Weights of a small transformer language model: width 384, attention and MLP in parallel.
Each number is 500 + 25 x the weight over its row's rms, rounded and kept within 0 to 999. Layers, rows and columns count from 0. Numbers have three digits each. The size before them is the row's rms in percent of the matrix's.

# up: layer 2 MLP up, 1920x384, rms 0.161, rows 1883-1919, columns 96-143
# down: layer 2 MLP down (transposed), 1920x384, rms 0.143, rows 1883-1919, columns 96-143
up1883 103:481472504535493502486481462483448486509492481562481469506468534470476500499465526565461480529511481509474475493493496540491493495488499456500486
down1883 100:519508481421442539466549502473489546525493528465505488496524490480467509501482500451514507518550504478530509481457489535520504543491426543537529
up1884 098:523484511473547483472541502527500441489512497505469495541501515496484504493469541481523453505529527537494513475529485521475535505493531499478534
down1884 101:461535510505498480472532481479530518516475514491501481524516460505481541525521455543501470450511464507525477484499496457522485517516489415476501
up1885 100:512494554472517490496491499523516484528481538477499531506473506534516467524523516504500480496532500477485538509479440486539518561527486496476494
down1885 099:492488486471516520448537513506555494493483465497486532488503549510471505506510531533514529516494518521528534531544523492495480495465470512503521
up1886 099:514511523501489534486539508513540477506527475500482498487484557486480491476502530468519525488541519509511525522457496510490546516476499491426493
down1886 099:476470489556509494537499486474534522484502552517479513474532497495501496512515475464468499491515447475496470494489486537453495509499500487519482
up1887 102:515500491500510529493521498505514491512495482495497458498453493505501473449458480480526523452505505490496486463518493506471498512578483492486504
down1887 102:466461486475488496508514508484527547438468506519540529505467536478485478490564493481469430529491503484418498500497479500476469459520524492490481
up1888 101:479484501477523484504450569473514521529534488517539529519513511512450517549553496504459503471530524518476454486514505504479502550547454529509509
down1888 095:526494526470473489538505448488466497482482468501493504522545469483550527481507542515552498514463465491508504521495484496507488495481502479477475
up1889 097:556479479505509462477506512474493457506493500502524473520527529487514511480493475482493466526534490510510456465524502515460548496485469540514465
down1889 089:496514501505489511501535458506506509513503516482483495501482462482511474493521502546470468454432556525510479539508505536471522504544534508508500
up1890 095:517528502476481599505527444485516524535511465481515554462463454534491541487520504497495452500500509530489493480486521479491470548521462522469545
down1890 089:518501513540525466470499551483551484504506526488473450535514527468447527526482458523508521496517502488474529505551538546509541445479495494499484
up1891 093:470524502502482512479502469518537506518474490518489497529563512488535551508499502530510488510469517490547497500482504548512500479514506500426527
down1891 102:455511485530522510554495503459530477494514513470467479561488522489515541508506513493519520515533475483503510548478485503498494496528500478503470
up1892 090:501518496462496525509505524466503529505490526524507488508464474519506505497521515481514485493503475483461571508489464489524460471532489476531481
down1892 095:487522504547469510507494502484491512492420516518469480495517534499492517521544525490542480532517476550533511448507544477516509510510498506520501
up1893 098:551511518509524552516489515513505548479528490510504531479470468533526464514451544485502518468501530520460473579495494483488458445475496475485509
down1893 100:464502443501464473489512533481479450502493540529525496484525505492515533494523525530487466469468440502511521479477500521524507557524494491496508
up1894 100:478480489485531485478491507535455535499529520503508504487539531510499488471469533511493528496505481484518467456468510485525519491502513463499499
down1894 096:529500529480495503517502518515482509480521504506520509499509507485473468500543512489495503469522470497484506561502487500474478518483472474503484
up1895 099:483483503475530547469534461530478497520514462506477524497486494492504572538481518502500484503495543474522507504504537513506469478484527523487509
down1895 105:478530509543466484474535491525490449489447505487521526500497561498520517495508522461477516490514517517502476510556475535434501500504532485463517
up1896 095:466522495497490525473492489478493487502493451496504482512472483492514487497487498551464524504531504424477481496509494492469412480490514504486493
down1896 101:549478566497467527508520524510505504434469510504490512489568486508478510506528548502537493493515533512546475484528510466461531524456522508507500
up1897 102:511479561432559523484497505507498558492528506476478525498483556479494524537494493516448521504512479529480524490500513468458497507451499502462479
down1897 081:503505489440476519491540506455504498479522510522518506504499469519490517502505466531490470519473503453527509545514480523520515496515478492552471
up1898 113:509524491517483503497487569475510486507522497452533487511509495490443480516504481507473521487514488540510520512503476478502485506491498519489518
down1898 116:549460470559508495504499473491499495520528489467499489536519489449505500476504473490483517496496508515511512553525432469519460542514512479475487
up1899 096:486518497473520504495525504448474509459487460499517476490516482418476547504524478512485527494513496507510532541512544470504518509487498482457510
down1899 092:503490455489480562488517444535484510494514488488511486524513463472514489499444491507502503494511515470538483518466481486502478515464436481468490
up1900 090:497505514517494501510464517472459466511526508507467497543505469505455490501508483519481523515495501478523481518532511514540484462509502457560522
down1900 099:537496477472497464493522479460553505497572515526535512480525500469490496474476554501480492471492534491507467508503522522498517505492514536511538
up1901 098:468525470474507509480495479493498449528466511509521494490458483498547516508518482470488461487584467479471496527550498496490469485472507506492518
down1901 106:470521470500496502455525541474523499489499451455498516492479508504552471517487500470465476499486516552514445515491485478480459544475511530533536
up1902 095:497536483487506538492518537519512494523520485478495524500474493522461519484486510524500534475447501500540537491473463489544532479495490493466533
down1902 099:466478520513472492515481460450558508495509494523520483519467554504499476502524525486524499475515480484525528488527469463497508521522539450508525
up1903 098:514540464484519492505538517475503487489483507470516508496513525450503489506478503453494515542536475486502517492502462503482475502518537483498488
down1903 111:466508527558512485498523523517491465517495506508488472533480531523508480536494525491498532475553511493471498506506483489539483499534503516519501
up1904 099:470486526468496495518514482552490500471510505520474477598462518439510529489535458544511470481521511483499484477515482486512497504481512450517582
down1904 109:541478511500467482487485502501503461499516512469439524486472511555460557451493517522484503487523517493529520441489481519530522516513502507434512
up1905 104:523484486535515544480513504505479526506480481494485498474507497477509513487479509472501487502532474512476490517552441522520474518504509538484508
down1905 091:525538526442452508511498501515525503481487498539518479483503454526535503506543499524475547477460510503518492497513515546515492497468504471505502
up1906 101:482491522509452492553544537469536500523507480520507488527499517510477464507518471472492490490506467472492540474505496509499506533487491480470477
down1906 087:477476491464484549503508516500500492525470507538511504449532498556497548521488501473504456501504512531514481503482500455485481496539493537566541
up1907 096:537523516507470508534539512517510530490516569515538452514544508507495501495489486456459505480495493457516526517507503532528489497477449480479501
down1907 102:526593489427523515476481531536512529483520520505484463529510483504501510521527491509514493519485486519528517517542494493493494459457479559539516
up1908 097:522499489485544490495508494490494513501513479520511509494499505527515508501490473526502505501486499484509565481500503524516454496515494507492512
down1908 101:465508520489470488485526512520522483459457478551509482561507484497471462496480441519516485545507528472490451522537494463457501549513512503528473
up1909 102:490533495461493500519480530570488507452503552508480512479518492471472563485493453527499506500447499555523509483513504584516456502482490444514481
down1909 086:505490494445509475507515529464498483534506500460517505508505492523476457524491534487505497539568514475518514484517520498496505471463486475453512
up1910 098:480501478521526469494507481473496511516470489454487502512489483506483560504482511494530492498535478517481456487477513465520494463507491516515532
down1910 102:511512503460493496502528467499506504518500499489505510527491538523503485482549499479507491520501506500471500561482502456457454538514539463528535
up1911 096:483499520497462500527506461494537509484456473483515483482494511499523499460479507525519501487479488485497513507501469460517521479508526466496490
down1911 108:507496519528541546545464505481510473505489489492486511539502512535517511520507494466501483499502454517495482511479488480496516487530484481506534
up1912 103:519488520533489490496472448539523509467475532523519531540526559517508488479440530497549496524492503536514491517541495509493508515505512498514543
down1912 105:486479500523520529515490495489510520521459477481481501483475479460481508455487503511436450474520504521506545491519515490486482476531463535509432
up1913 098:481497548505496504480480461536496484473538528478486502481496496484517518475513501480519488460503494491500496498498484494459488477508502501474531
down1913 105:495514486494439482523493519467490479505480482494495488495518462499476527529494544457562478524557502473532477491511495470529518489478507503451474
up1914 106:484498504538506505518499490496495439515570545492486468515489505541524494508508547483488505505492497488479448508462493500515521557499493495510477
down1914 100:559537480566522499472527438513490503498474521475491501447452491457505543525485538491504536519497485482543506520532478487504513458513481504525510
up1915 104:479503495477533469494469474489481472516557542465462498507523495522500511517485518520545482507498496489462493488521510509554553544523471490485522
down1915 093:494514467490476476518496475495554508525534551489469492511483494521491502486521486466513503479480453514456477479515506508468469502514501522477515
up1916 101:460499482512500478526506496480516495474517533521492444492500534525519477508451472485498526461520506535482471492504484532552433476487515513531489
down1916 103:486500506517499443465500531505512490518481553531453481516498517542495508555460562501505523526548511483493530489463476497473509512466515488464503
up1917 104:464476503521503493494475507495497517504488499495542493492486489485515538482537483528522531540488525492450528530515486526498513508493507472477530
down1917 095:492516493472473508495534470478458473490485478465495458481524505482519493535569479530530500528546523521519491485523519494528520532472484480471512
up1918 106:480502483471504482539506493469558519532482494448500527542517492495499523446546477513560518499508480537524555527491489488549506510492480471496501
down1918 100:524505499550494494489518531483460499448488522515517471467483569492461479503491490506467491464504525449497496485511517510443498524439495457482462
up1919 098:543491519491553521483517472520535492497486510485507473515476504512486468483475520465485511486527507499500520540496519523490492468473523529545517
down1919 101:436525504497545487491501511475477498524494519514511510528521484530455487478527511493526496511499482506509515498477507481425510493500453496527455